python train.py --num_hidden_layers=15 --hidden_size=320 --num_attention_heads=5 --num_key_value_heads=5 --head_dim=64 --intermediate_size=1280 --vocab_size=8192 --hidden_act="tanh_gelu" --norm="layernorm" --norm_place="pre" --norm_eps=1e-05 --positions="learned" --qk_norm=false --attn_scale=0.125 --bias="all" --tie_word_embeddings=true --parallel_block=false --init="uniform" --init_std_qkv=0.0273 --init_std_o=0.0339 --init_std_up=0.039 --init_std_down=0.039 --optimizer="muon_variant" --learning_rate=0.0119 --beta1=0.95 --weight_decay=0.0 --lr_head=0.00539 --warmup_steps=200 --schedule="wsd" --decay_fraction=1.0 --decay_shape="linear" --final_lr_fraction=0.0 --batch_tokens=65536 --max_seq_len=384 --doc_mask=true --train_tokens=495200000 --max_steps=7557 --dataset="wikipedia_en"
Each number is 200 + 40 x the weight over the matrix's rms, rounded and kept within 0 to 999. Layers, rows and columns count from 0.

# layer 4 MLP down (transposed), 1280x320, rms 0.039, rows 616-659, columns 0-79
155,231,160,247,207,266,246,213,201,256,215,236,193,197,242,251,275,223,201,182,235,185,215,183,214,290,218,172,248,223,140,119,148,158,183,199,222,275,243,204,203,231,250,176,171,185,211,284,221,244,116,290,136,171,168,162,143,234,206,189,119,205,271,240,158,253,217,215,189,207,265,234,196,265,187,76,164,203,185,252
189,262,189,135,195,229,179,240,211,163,194,232,155,196,218,197,226,187,167,175,208,122,223,123,231,191,168,226,204,171,227,262,174,244,213,179,186,181,213,228,215,143,157,229,142,231,164,263,187,221,155,141,160,213,195,138,156,135,180,219,180,247,205,209,247,202,199,130,163,235,227,137,220,177,252,183,162,252,238,231
241,213,170,185,226,224,183,265,227,206,176,220,170,207,183,152,271,202,258,263,176,179,175,237,171,201,188,181,229,152,190,170,211,223,248,199,131,209,200,150,177,196,190,190,159,191,230,218,204,222,199,193,192,280,204,197,236,229,210,221,165,210,224,153,212,131,173,169,253,198,182,217,278,207,223,245,176,193,188,233
265,197,129,229,225,228,194,237,200,130,162,162,244,163,159,193,215,204,188,177,242,206,177,182,229,217,183,195,179,175,210,195,223,209,160,183,228,210,212,201,215,135,217,255,272,166,197,136,191,202,215,195,199,154,226,202,188,233,146,182,198,169,190,166,175,201,222,198,173,229,283,127,204,226,197,160,115,206,159,194
211,158,224,193,173,183,207,119,219,222,253,66,174,264,176,204,299,180,239,165,214,189,198,170,189,223,212,237,160,189,194,205,225,144,230,244,163,204,220,204,189,176,153,202,168,225,226,237,222,193,213,184,139,168,179,170,158,196,146,200,173,188,257,212,171,185,225,212,234,267,210,205,182,244,191,272,193,176,211,219
177,203,107,178,149,208,205,215,182,242,166,162,182,158,219,246,198,180,147,280,194,269,175,124,162,161,240,118,226,196,168,186,260,164,161,160,135,215,166,182,221,215,217,242,177,220,177,199,152,256,140,197,138,266,175,185,283,209,253,187,195,213,193,242,255,211,231,269,233,234,210,197,140,226,133,244,236,199,258,237
190,232,256,175,231,212,185,211,170,181,192,229,226,128,231,237,187,192,228,218,200,227,212,212,248,246,293,199,230,193,135,158,292,210,154,193,299,218,200,231,162,195,225,176,240,203,130,241,164,250,235,199,194,221,207,208,233,171,274,202,223,160,236,172,169,184,162,179,238,140,199,228,212,227,94,243,161,171,258,166
221,210,213,240,171,169,204,174,164,182,193,230,212,190,147,238,202,256,207,178,215,277,175,172,204,216,262,178,210,125,195,123,262,196,197,170,218,230,224,237,171,268,227,192,229,273,160,273,279,184,215,153,217,192,230,206,205,234,227,222,230,173,148,200,190,171,218,222,255,257,233,170,190,230,175,213,209,195,197,212
179,275,229,138,244,219,165,154,88,220,124,227,207,148,256,274,190,169,223,164,238,223,264,331,160,125,248,176,206,232,205,204,232,198,228,138,215,154,207,134,188,147,234,184,212,250,214,164,168,217,120,214,201,190,153,160,212,185,224,174,166,227,120,204,214,155,258,216,197,177,161,166,202,198,166,198,254,228,161,137
194,247,176,135,145,238,215,241,247,207,194,187,168,205,127,207,186,170,145,178,178,223,170,169,173,212,219,135,199,169,195,245,191,208,187,221,222,209,262,201,192,174,227,148,256,236,217,319,209,133,174,230,228,315,128,141,201,253,223,196,165,224,149,210,170,196,114,183,243,192,205,239,202,231,209,163,203,203,190,287
174,194,164,205,138,134,173,176,238,189,133,223,190,242,174,273,230,220,210,177,233,189,210,262,222,214,199,197,310,149,174,202,211,197,150,138,160,228,222,230,232,159,229,218,174,156,270,126,145,108,187,251,158,224,221,221,196,222,146,196,134,157,151,187,245,192,153,180,161,211,233,242,128,268,209,191,170,244,188,158
199,222,208,201,184,154,156,242,162,233,172,214,176,229,213,241,170,219,188,264,139,213,126,211,189,243,280,227,138,235,213,169,211,242,191,194,121,205,195,207,177,177,214,225,191,241,207,209,191,192,157,177,259,198,233,136,195,105,193,194,118,121,226,194,182,184,185,167,229,211,217,227,126,215,270,136,207,154,201,172
216,170,184,272,170,167,216,178,175,167,197,229,225,170,192,238,200,247,200,156,205,157,158,230,152,246,191,215,226,164,180,147,237,177,187,193,253,149,184,152,198,144,282,224,217,195,240,178,226,173,216,159,190,210,190,217,221,155,227,200,238,243,177,169,140,156,173,263,243,192,271,133,220,271,157,202,181,256,186,181
159,205,214,163,126,220,222,227,169,305,176,211,205,171,128,173,189,165,170,182,197,191,131,155,68,159,191,225,219,189,318,201,152,153,228,127,232,174,208,189,216,219,142,196,194,186,228,209,203,183,167,209,205,217,206,222,171,118,255,176,200,243,179,231,257,129,134,212,238,225,210,227,189,156,188,223,214,138,236,153
214,168,255,180,226,202,165,152,169,248,231,260,165,282,167,99,187,158,172,212,219,232,265,244,172,165,165,131,245,220,188,187,205,258,165,213,149,181,245,127,226,129,201,215,174,309,219,222,198,219,155,153,182,123,187,221,157,303,261,159,205,177,203,193,251,214,254,226,128,207,206,245,186,230,133,250,246,218,143,275
194,204,207,288,191,145,165,223,129,249,152,256,269,156,193,244,191,219,191,178,297,149,228,311,109,239,255,277,285,278,114,219,127,109,222,268,265,175,223,232,228,267,200,243,248,116,101,205,290,340,209,129,123,165,212,160,120,215,199,156,228,220,232,91,130,202,188,252,159,209,224,219,166,179,188,161,102,138,147,254
228,168,224,243,243,222,176,221,180,70,227,218,113,219,162,228,233,186,168,209,184,242,193,183,161,257,260,178,228,138,157,168,270,191,177,209,248,165,197,166,224,207,211,210,193,253,186,199,223,167,167,246,144,201,203,191,262,161,245,240,231,206,175,242,197,194,205,221,184,163,152,168,250,248,156,215,215,164,198,331
212,108,203,182,240,134,166,114,236,198,122,136,183,207,170,231,177,248,227,208,249,125,141,185,196,250,224,183,164,206,143,244,261,186,186,195,190,258,211,194,154,183,246,228,216,127,191,124,109,198,251,129,149,199,197,213,304,215,53,275,237,180,243,152,208,133,210,214,96,185,202,191,246,186,160,147,241,242,110,204
314,159,169,283,170,219,238,172,185,124,290,134,188,120,254,151,259,219,190,184,207,213,58,145,144,242,208,222,252,216,209,129,225,176,159,234,120,149,242,200,206,195,222,237,218,175,175,177,198,299,247,121,176,173,199,186,195,128,270,195,212,171,186,245,281,265,167,205,129,98,215,257,193,198,181,284,189,151,249,172
200,178,270,230,186,215,225,158,200,215,252,193,159,186,188,177,186,243,283,212,176,161,191,182,187,222,198,148,182,224,213,213,189,189,198,174,182,147,212,242,176,228,214,217,238,198,240,197,230,236,209,228,256,131,199,247,204,252,183,197,266,149,131,189,238,191,175,180,237,184,244,161,137,173,198,199,221,247,176,249
196,230,188,219,196,152,219,230,228,196,277,185,183,218,163,236,230,241,194,190,147,225,109,185,287,189,202,263,202,118,226,170,159,201,239,240,231,96,174,204,191,225,217,207,143,241,248,181,179,213,144,233,239,238,204,126,155,205,162,227,227,207,151,200,216,218,245,186,242,161,274,112,154,212,139,216,176,121,168,127
120,189,196,216,231,172,246,257,249,231,162,235,200,172,208,251,225,198,223,216,195,210,191,145,134,271,139,189,219,208,227,119,195,177,303,139,200,226,209,139,173,210,209,237,139,218,241,189,221,208,189,98,145,228,236,214,223,178,178,246,261,214,199,212,179,223,231,269,302,165,148,221,249,251,194,195,153,213,193,209
187,127,193,201,153,201,231,187,249,236,168,199,185,148,125,141,171,198,103,167,204,237,271,202,222,190,161,195,220,245,199,200,181,172,229,165,247,188,292,183,221,157,273,125,169,188,222,212,140,184,260,234,191,168,176,216,165,147,167,192,187,227,244,185,237,191,164,182,162,168,169,198,199,217,209,288,202,172,134,207
203,161,240,142,166,186,159,273,177,182,178,108,204,258,134,184,258,217,189,268,225,217,223,171,170,241,141,180,163,168,211,130,246,239,198,231,209,205,231,201,126,179,251,188,256,208,114,157,237,249,202,192,214,171,241,180,221,232,218,218,176,205,235,152,219,262,181,247,192,141,236,167,172,144,178,192,259,204,168,169
220,154,251,192,168,135,126,265,243,169,184,134,180,260,225,193,200,199,219,221,227,225,198,173,189,202,157,161,227,266,228,181,184,148,167,230,90,185,110,175,215,201,131,170,154,130,160,181,160,176,209,177,237,161,234,152,244,245,267,258,182,212,161,206,227,234,258,214,230,165,176,188,100,127,231,136,179,181,237,257
218,157,176,162,166,210,240,191,138,188,221,251,196,238,206,203,201,149,194,201,196,235,164,208,186,322,149,196,181,217,216,212,122,211,142,272,194,202,264,166,230,196,185,236,195,136,241,235,186,183,185,196,237,150,181,229,180,132,184,175,140,187,188,230,226,154,188,146,217,192,148,203,200,129,210,167,279,184,197,216
224,85,205,247,250,108,109,261,202,207,146,167,206,262,193,237,185,196,194,227,188,221,240,201,232,218,252,185,164,258,148,162,192,167,251,246,195,215,189,174,227,168,209,215,131,223,138,181,202,214,146,226,203,202,163,262,172,191,171,149,184,152,203,186,251,157,216,267,241,150,191,147,249,279,213,221,261,176,188,202
196,198,225,228,126,140,256,221,147,203,188,199,172,179,157,213,222,196,141,199,224,179,165,157,195,191,175,215,150,193,207,144,196,202,174,213,140,198,261,214,175,199,226,150,278,221,228,141,189,186,202,181,187,228,188,258,239,201,159,144,254,188,220,127,177,236,222,217,161,119,220,244,218,226,209,248,125,252,169,193
184,186,209,171,271,263,246,205,225,258,226,173,214,276,208,218,188,220,190,218,229,141,270,197,203,220,210,247,188,201,143,238,182,137,281,248,192,197,230,183,216,229,163,217,213,154,165,237,191,185,197,180,223,247,203,153,219,295,176,223,89,220,149,188,204,178,234,221,163,225,172,288,234,207,191,225,192,208,247,127
251,198,171,233,246,223,262,247,250,167,247,249,218,198,274,288,221,300,209,153,246,125,271,237,240,216,88,222,201,220,159,115,163,252,150,134,105,214,241,216,268,158,299,134,227,294,82,225,209,239,164,143,184,263,169,242,199,149,231,166,221,146,231,172,195,207,235,181,199,185,195,190,153,231,269,103,234,168,201,201
197,179,239,228,268,224,181,105,169,243,209,203,164,231,195,201,197,145,265,116,187,144,175,172,163,191,186,241,154,201,235,227,162,277,178,205,255,181,77,286,239,192,197,193,233,191,259,160,216,155,181,139,170,277,229,174,211,181,255,162,214,204,235,194,212,255,161,213,207,204,233,239,165,241,132,230,170,151,202,258
235,197,243,255,196,245,218,203,117,209,136,274,154,198,193,195,211,185,218,136,216,164,138,242,231,262,200,207,180,130,245,213,266,201,215,250,188,307,153,225,172,111,257,148,216,219,175,86,224,199,247,247,248,210,213,155,218,284,169,195,214,133,343,177,160,179,281,178,190,164,154,159,171,156,218,160,258,158,170,217
232,174,269,176,217,240,112,155,210,200,189,194,219,193,175,146,237,160,254,303,237,179,188,223,174,170,233,247,245,199,214,212,291,197,265,166,207,178,239,150,213,173,166,204,106,151,218,203,200,134,165,147,188,188,97,184,226,314,229,94,214,208,148,248,196,215,224,245,177,306,181,212,241,163,216,131,267,184,159,192
238,212,255,171,166,197,151,233,229,247,150,260,202,201,213,202,189,196,251,228,234,170,274,215,171,241,185,150,155,230,239,174,209,283,213,209,279,256,104,190,152,146,172,154,165,275,213,203,162,256,212,231,169,194,244,207,180,197,176,158,138,121,201,157,229,216,282,183,226,176,217,217,239,201,127,227,285,201,149,218
230,129,252,225,203,212,146,262,217,167,198,203,254,202,240,251,268,157,203,189,272,250,172,220,171,213,215,157,169,219,252,217,214,242,256,212,199,292,219,229,127,240,260,182,282,129,219,176,217,237,265,174,192,266,266,135,165,204,161,154,177,219,185,216,230,206,195,114,181,195,143,219,177,198,218,164,251,146,235,247
124,134,231,171,118,242,160,222,163,215,257,227,214,206,218,225,196,190,185,141,253,304,233,165,194,209,91,248,161,213,228,158,260,230,259,169,208,236,191,145,236,175,211,178,236,208,129,147,216,183,177,227,220,178,228,197,168,190,139,241,143,249,214,269,150,238,194,209,193,243,167,174,171,187,156,169,158,223,153,195
241,190,280,200,230,158,195,201,240,190,185,205,151,272,202,181,261,197,170,213,238,205,181,226,140,190,154,212,127,205,205,189,247,140,276,176,194,213,152,203,195,211,170,190,213,219,126,165,192,206,200,196,242,161,224,213,218,181,153,215,202,193,168,127,195,243,222,237,214,130,211,189,198,206,201,215,227,115,109,178
189,228,193,144,222,180,139,188,145,238,207,236,228,206,122,167,168,156,197,239,194,252,166,199,201,236,168,158,235,168,255,253,254,201,156,231,200,297,219,195,109,147,168,222,202,247,241,248,218,175,209,199,167,186,183,168,192,242,237,238,214,174,227,212,194,174,248,227,258,235,171,233,200,190,188,200,173,199,157,158
289,201,112,149,159,184,196,211,204,182,267,190,212,200,183,218,269,207,127,200,275,215,223,180,221,119,253,254,179,223,229,159,136,230,204,104,150,247,223,197,172,162,219,185,293,263,140,178,194,158,199,176,233,213,209,139,167,278,208,242,109,235,183,169,147,182,218,144,199,148,165,111,221,212,275,202,259,193,230,167
225,218,163,128,245,208,182,250,162,193,204,210,204,147,209,130,162,286,188,207,199,238,136,192,228,203,158,220,123,189,179,230,306,222,188,198,197,107,244,289,196,186,206,250,208,240,119,186,249,212,133,170,248,210,174,110,223,84,187,184,252,209,215,195,221,177,148,195,203,123,233,165,111,248,146,182,160,124,271,203
252,160,225,181,136,299,171,192,197,196,259,195,247,199,218,169,249,262,178,182,161,253,174,262,159,258,352,281,215,152,217,219,213,104,179,164,191,176,199,251,140,192,245,198,155,172,147,236,197,212,189,200,244,170,182,190,242,228,128,169,131,262,202,205,177,197,219,206,193,203,239,153,211,191,222,124,175,140,218,144
217,196,166,232,258,200,234,134,181,231,145,306,156,178,213,215,233,220,119,170,255,209,192,189,186,248,237,247,212,162,230,199,102,115,195,199,212,185,277,173,170,226,183,237,154,182,163,226,200,157,178,176,224,186,277,156,193,225,163,187,189,238,205,159,214,265,173,224,247,196,165,134,174,184,202,252,202,177,218,212
167,231,143,215,201,193,239,213,221,170,197,248,256,251,220,158,151,245,147,216,191,206,156,244,214,161,218,188,180,189,162,190,184,174,197,235,216,240,231,158,180,259,229,193,251,152,264,217,230,250,155,193,194,167,226,191,184,240,158,212,252,283,152,144,229,200,197,185,144,215,173,176,202,188,280,168,127,177,197,202
230,226,252,129,147,176,205,231,128,197,264,123,264,151,202,193,208,168,197,140,186,163,216,144,257,218,239,194,216,184,285,274,199,148,177,251,214,204,191,273,176,237,204,151,202,214,204,231,195,185,132,200,199,171,250,191,127,154,143,294,202,143,161,174,160,170,232,171,243,193,170,187,164,128,204,274,195,211,178,221
# layer 4 MLP up, 1280x320, rms 0.039, rows 617-660, columns 0-79
216,251,172,181,232,192,197,261,142,195,171,144,210,252,159,205,218,222,171,185,240,238,195,285,233,284,177,212,193,225,213,180,227,160,174,96,214,145,200,181,214,242,196,137,239,185,259,164,241,200,233,251,167,134,274,233,107,264,232,251,218,120,209,196,135,267,184,226,209,156,184,223,161,233,181,173,174,193,183,233
205,231,248,162,206,140,200,132,214,259,213,169,209,170,183,175,108,253,238,198,269,122,230,170,144,184,232,235,222,218,225,209,229,202,200,223,198,239,170,191,201,261,257,246,198,208,202,151,168,196,196,199,238,220,221,188,225,120,196,133,193,244,174,184,268,257,173,153,208,176,169,206,189,140,190,198,243,172,282,211
228,194,201,144,239,213,144,190,195,116,227,219,194,167,190,180,277,246,214,188,261,207,215,173,196,264,188,255,184,107,138,116,201,194,141,142,157,136,254,161,176,102,239,214,220,205,196,225,154,219,243,270,195,260,275,202,240,196,230,150,192,201,145,160,125,211,197,236,170,183,144,159,189,196,150,181,175,151,185,194
206,190,274,172,206,101,135,202,201,240,218,170,231,243,255,118,110,203,154,228,218,196,183,227,204,148,211,175,224,171,226,170,153,268,170,152,202,164,193,173,159,185,238,210,216,177,166,143,220,176,216,202,220,237,221,230,240,207,193,273,168,201,196,179,147,214,155,202,226,174,228,148,226,191,179,219,189,212,173,181
178,248,138,127,242,280,291,228,198,235,234,162,218,171,265,155,299,217,127,246,189,286,214,184,194,191,248,177,279,254,251,241,189,216,150,156,120,283,239,217,220,237,207,139,79,150,182,168,214,217,149,179,191,210,259,125,255,163,296,138,219,198,192,136,339,180,283,210,217,213,156,220,76,254,175,129,293,216,198,177
155,186,176,253,180,170,140,211,182,218,169,227,146,224,106,201,185,220,220,217,150,252,222,186,207,206,242,164,252,274,207,206,210,152,176,134,174,142,222,213,128,256,176,157,245,229,211,205,241,163,152,237,215,173,191,171,227,217,202,224,219,251,200,227,237,167,142,222,205,194,251,256,197,245,224,192,231,89,193,142
120,173,196,233,184,124,210,161,210,223,185,162,188,211,204,199,168,156,238,99,208,260,217,207,172,181,205,197,207,188,235,190,184,240,272,262,192,245,207,217,191,225,218,210,158,239,218,183,194,230,200,204,169,195,167,201,180,174,291,183,222,211,205,254,240,162,188,246,224,228,196,196,178,228,202,182,203,216,168,146
239,129,242,223,247,232,235,176,260,154,207,221,213,239,181,162,238,197,215,182,150,205,266,116,258,184,171,193,173,235,236,223,234,175,226,253,197,139,180,276,132,203,180,260,129,193,138,279,178,232,209,195,180,150,223,235,212,203,208,211,211,166,229,253,250,266,140,249,204,233,196,234,230,194,133,236,196,220,254,161
188,252,218,213,205,173,166,234,205,215,246,189,166,202,255,171,162,201,244,227,210,183,200,204,169,186,148,246,138,238,190,170,167,187,250,122,177,176,202,203,194,212,246,109,183,153,179,183,222,188,224,172,190,104,286,213,210,186,155,200,237,212,151,179,177,165,224,240,212,229,151,155,229,142,197,241,155,200,172,188
171,203,210,223,231,218,207,153,193,205,230,177,245,220,267,144,153,153,215,267,198,162,166,156,187,190,249,184,279,240,220,139,231,257,180,183,212,211,274,180,223,170,203,171,210,173,160,200,227,229,207,214,229,229,187,171,221,187,216,178,241,275,224,214,202,198,245,206,222,274,162,171,234,186,238,182,242,251,193,208
102,181,236,191,191,173,224,188,139,135,217,166,213,233,204,215,165,231,224,187,206,182,197,117,224,203,141,208,141,280,196,237,149,234,214,268,208,165,153,247,160,158,225,279,132,168,215,217,189,232,194,198,139,177,198,177,233,241,282,270,177,170,179,250,199,230,190,174,181,198,221,207,247,259,187,140,241,147,236,167
224,179,256,224,256,170,155,207,154,169,238,201,181,211,201,182,182,122,179,219,166,187,165,132,152,214,203,150,311,183,221,175,177,229,152,210,238,208,284,229,174,296,81,147,162,163,202,201,225,192,147,169,211,176,194,249,201,192,140,247,212,267,197,156,154,251,162,174,109,202,181,172,245,199,212,163,202,155,148,205
227,313,191,237,187,270,237,132,229,178,202,266,274,186,162,157,234,173,168,215,209,205,147,148,150,198,168,212,206,201,217,206,153,249,222,124,182,253,217,228,256,183,182,169,192,149,185,299,195,144,237,158,110,236,217,188,176,167,164,265,140,157,174,204,298,195,194,135,147,219,209,253,192,195,180,174,254,257,204,173
256,185,214,195,154,229,176,175,211,263,223,223,227,212,170,251,223,201,193,185,159,278,178,227,140,178,179,145,228,210,176,233,193,245,134,226,249,201,281,135,218,249,188,196,159,191,231,185,208,242,245,253,265,222,201,228,182,212,178,158,188,253,196,164,138,209,183,182,164,234,159,203,214,320,178,223,201,237,262,195
129,179,274,187,130,147,177,183,143,223,135,240,174,209,157,242,129,225,216,166,288,134,236,258,160,138,176,244,183,285,225,261,250,165,250,234,310,252,167,193,307,228,206,194,356,267,115,205,202,232,160,201,218,285,158,139,144,175,151,195,201,264,255,208,278,204,197,207,254,264,220,238,173,253,188,201,192,119,133,237
186,122,173,228,222,240,184,129,218,241,258,134,206,129,215,210,177,217,176,271,126,213,212,197,257,194,226,210,247,145,180,143,254,183,178,182,210,215,205,213,198,190,234,211,242,214,203,121,207,233,209,301,199,185,222,124,248,236,191,172,261,236,199,175,150,187,137,154,147,217,204,271,158,230,173,177,247,185,226,206
202,209,248,140,201,139,254,195,287,217,205,246,189,185,176,246,129,188,114,173,226,220,169,221,204,261,166,138,213,202,153,198,191,234,184,233,210,192,213,154,198,206,180,176,191,218,244,231,151,199,231,210,133,213,283,130,221,240,169,219,207,125,232,266,192,205,228,84,201,196,244,220,285,261,235,232,112,136,151,190
328,68,205,307,96,283,205,177,187,113,267,89,182,66,234,214,285,286,186,161,247,183,78,181,14,182,199,237,262,234,219,90,234,160,74,212,119,206,278,171,247,164,230,250,202,197,212,110,286,389,256,128,231,116,244,197,196,70,326,201,200,204,172,246,257,344,213,244,139,45,283,248,202,207,238,307,198,84,237,202
239,237,177,192,214,216,196,191,174,218,170,164,254,219,238,233,179,226,196,150,236,192,209,194,118,215,202,150,193,224,128,209,191,204,229,146,116,204,111,134,262,158,149,209,212,158,223,166,180,203,229,206,197,210,164,212,179,163,227,226,310,246,222,237,231,184,108,172,194,203,224,183,152,259,198,239,241,159,151,242
241,173,146,130,150,239,168,170,216,182,229,190,194,202,219,199,163,212,197,258,215,210,189,161,134,158,155,194,239,180,249,111,254,272,133,177,154,310,243,152,153,268,148,226,234,155,178,244,207,190,228,165,132,199,198,210,222,235,231,229,245,190,209,159,200,244,117,231,218,227,191,182,193,148,274,159,162,263,166,176
254,153,132,164,260,174,217,211,238,205,246,212,184,190,245,314,193,170,181,157,142,206,169,163,226,149,181,223,177,202,230,245,192,145,118,230,213,168,200,230,158,156,254,180,148,187,178,217,223,238,239,289,156,221,222,165,179,205,151,296,185,195,201,248,255,258,180,277,235,221,313,217,182,228,216,191,264,118,172,171
165,233,214,290,186,208,311,199,165,170,196,152,168,202,148,167,181,186,228,247,281,235,176,227,185,203,295,172,138,273,213,203,224,214,227,239,172,203,215,191,131,210,212,179,246,211,205,258,216,193,174,216,256,186,172,196,171,210,208,153,213,183,219,178,204,183,218,223,243,241,214,182,176,220,219,204,276,175,179,183
130,246,163,285,235,181,273,301,256,174,189,214,190,227,210,172,212,227,181,161,167,253,186,165,210,195,173,229,209,171,235,224,159,176,222,169,140,199,201,196,226,205,203,166,168,276,184,213,181,159,223,227,203,221,217,95,229,172,274,202,144,234,247,178,190,177,187,153,194,168,257,267,220,228,203,232,237,202,243,231
194,120,214,186,161,160,196,211,228,184,163,206,201,212,232,158,172,142,219,151,225,173,147,129,360,205,200,192,171,182,208,285,180,135,217,170,195,159,211,254,228,186,308,175,244,175,202,181,245,217,157,176,218,194,197,195,188,159,261,229,211,186,166,144,152,202,154,191,113,210,96,205,153,252,202,172,246,225,147,251
208,229,158,175,191,161,83,198,152,266,187,287,195,256,203,208,229,237,178,191,194,171,186,219,206,178,167,240,227,200,266,175,176,170,176,207,215,161,202,240,211,266,245,246,169,142,198,181,196,230,199,226,173,246,185,203,281,153,188,172,235,202,144,160,266,210,275,216,128,183,219,281,135,230,146,235,194,206,196,166
216,208,217,188,207,216,174,213,231,184,185,239,179,237,142,169,209,210,194,185,198,230,223,173,224,181,253,211,173,210,219,214,231,259,179,220,176,241,182,224,167,276,163,195,216,161,216,242,157,202,211,199,228,185,192,223,170,143,246,223,209,205,233,190,168,230,171,195,185,217,209,172,141,237,210,217,227,90,206,196
180,256,267,218,191,145,185,158,199,223,148,201,196,169,258,200,184,158,193,184,258,240,185,251,208,236,118,228,200,197,178,194,190,149,208,172,180,118,160,191,166,238,236,161,115,132,155,175,177,223,185,239,216,195,142,167,123,177,252,167,202,211,214,196,277,234,218,192,189,203,195,233,193,227,148,182,211,96,222,201
210,217,245,228,103,211,233,153,219,212,170,207,178,170,104,215,192,166,233,146,223,232,135,190,139,247,246,209,189,185,181,150,213,233,167,196,235,204,165,211,241,194,146,153,203,252,164,253,234,164,181,210,224,119,245,162,155,205,189,223,285,174,190,237,228,195,210,184,218,193,166,178,221,188,118,143,212,121,206,239
201,201,221,165,206,218,163,154,233,178,173,216,214,218,204,241,175,220,168,132,273,230,147,193,248,142,92,152,229,203,208,191,154,146,216,197,203,198,186,203,140,213,186,212,197,157,191,187,297,110,269,267,243,224,216,228,238,191,148,226,175,123,228,153,120,231,145,160,229,176,175,166,220,227,185,225,154,258,189,190
228,206,229,159,205,137,245,158,264,190,205,229,100,226,207,245,139,197,180,183,161,119,209,174,216,207,223,218,183,199,242,181,251,243,188,204,200,169,257,236,185,251,197,180,173,149,192,177,186,148,235,218,289,294,258,170,267,200,176,141,245,214,149,191,249,174,301,192,205,283,238,184,217,169,191,211,276,195,253,227
202,195,258,260,267,198,275,155,181,189,102,173,242,176,181,178,138,151,167,136,247,221,194,269,189,176,233,152,201,209,230,231,219,194,269,223,168,156,201,211,146,149,199,220,146,193,209,115,243,265,189,259,193,147,236,135,250,213,198,235,223,182,233,257,133,253,194,183,218,226,162,173,132,203,243,192,275,174,210,209
187,213,174,195,123,174,223,164,206,191,260,172,279,225,202,197,246,176,216,189,144,175,268,205,229,158,207,134,175,184,215,185,171,183,251,204,226,102,278,219,125,217,100,178,197,251,209,234,207,252,129,285,228,215,160,157,187,247,242,234,179,178,208,215,193,152,203,199,166,275,163,208,201,207,97,144,137,152,202,164
181,152,216,204,144,115,161,169,174,154,213,172,190,252,103,215,181,169,151,120,192,186,183,125,173,176,198,168,190,177,147,198,213,116,175,213,185,175,275,230,219,176,235,190,169,210,179,148,217,166,205,155,269,185,243,240,267,170,198,253,174,218,131,191,206,281,168,212,205,247,206,209,240,230,255,146,162,256,198,224
244,224,203,190,190,181,150,158,194,213,158,267,194,209,208,222,186,198,214,201,201,148,179,158,218,236,262,162,137,218,178,103,220,264,211,112,200,116,218,167,242,232,232,227,278,188,188,145,160,173,164,255,181,218,235,271,187,247,141,202,63,259,209,134,171,185,208,200,228,181,163,85,225,249,114,161,238,171,237,207
206,166,192,197,268,168,238,237,144,212,161,156,220,201,185,184,209,185,174,173,126,154,143,213,209,201,203,134,195,202,233,172,203,225,193,239,210,156,186,270,123,183,213,232,146,215,158,173,188,189,229,157,236,225,242,186,218,237,156,161,292,163,206,173,242,169,194,208,225,172,238,184,190,223,197,224,246,156,225,232
180,220,220,230,201,213,214,143,220,188,242,150,202,188,242,190,233,196,292,234,209,214,281,142,232,248,219,189,145,223,188,228,204,202,207,213,164,181,141,208,192,219,219,190,150,257,138,235,261,193,211,182,132,199,131,248,183,243,178,248,124,199,229,307,213,183,251,218,240,202,232,212,227,151,202,194,263,164,207,132
182,178,196,175,167,260,144,265,182,141,197,276,217,232,222,159,188,196,214,191,283,144,147,257,195,154,239,187,192,194,172,172,201,166,175,210,199,208,182,169,189,224,251,206,197,207,229,216,188,162,166,191,176,183,189,178,157,158,197,151,227,176,237,154,186,226,160,181,292,131,239,146,136,182,261,221,189,215,220,244
222,233,171,212,173,225,207,210,242,137,259,151,209,235,234,183,166,221,202,258,284,211,221,267,221,229,219,192,240,200,260,283,233,226,260,194,172,108,257,154,212,199,222,303,145,193,149,166,109,209,179,93,239,193,246,281,275,310,211,187,246,221,200,189,197,238,219,264,171,88,187,265,214,169,243,168,208,230,164,187
188,172,232,178,204,180,204,121,209,213,214,159,191,177,299,209,256,151,153,213,214,213,109,324,183,243,215,124,160,177,119,194,130,171,149,116,235,260,145,231,126,227,206,238,199,217,140,188,161,169,199,266,225,114,186,158,150,258,215,211,212,214,257,201,243,201,222,184,197,209,275,259,183,244,204,205,152,144,180,141
184,197,249,143,164,173,215,259,180,212,214,199,217,261,153,137,121,220,180,143,283,224,235,161,260,185,98,201,205,249,175,147,194,223,199,192,218,221,216,213,271,216,240,224,201,200,236,112,263,162,205,217,175,156,210,233,171,187,155,155,248,225,193,164,263,159,208,181,231,243,169,263,173,153,227,288,211,196,204,202
197,175,211,220,183,185,135,181,191,103,246,237,217,181,221,155,180,177,195,239,152,179,165,201,151,228,232,250,214,180,215,189,223,181,156,206,264,169,148,181,204,161,256,160,174,212,247,163,227,139,170,270,190,178,159,206,179,218,239,247,252,180,230,214,187,263,156,224,167,205,247,245,185,173,169,244,201,103,182,174
226,172,186,226,265,202,228,177,227,197,213,167,220,194,137,162,153,221,163,220,247,206,171,191,186,164,165,237,180,170,195,173,261,173,221,264,166,268,216,174,220,154,221,195,255,214,249,214,213,278,205,264,189,188,218,239,240,257,264,198,207,254,214,193,270,199,154,195,193,213,201,256,233,253,260,178,178,199,213,179
180,254,182,158,230,187,197,242,207,158,259,112,253,187,213,273,229,215,193,250,215,189,215,152,140,119,186,166,317,143,102,237,219,131,154,236,208,206,202,172,215,209,206,241,227,147,121,214,213,223,251,174,207,224,189,189,182,218,117,212,191,177,143,251,237,237,217,173,235,238,178,238,177,234,147,216,256,238,252,242
221,176,246,264,181,307,179,197,169,208,280,171,196,285,287,122,173,261,182,202,208,231,167,231,157,223,175,231,205,128,202,216,179,173,229,150,257,222,263,178,220,207,205,275,234,179,243,204,217,199,209,195,263,144,231,229,138,293,204,189,149,268,187,206,169,198,183,175,150,217,278,257,121,236,167,272,188,219,182,174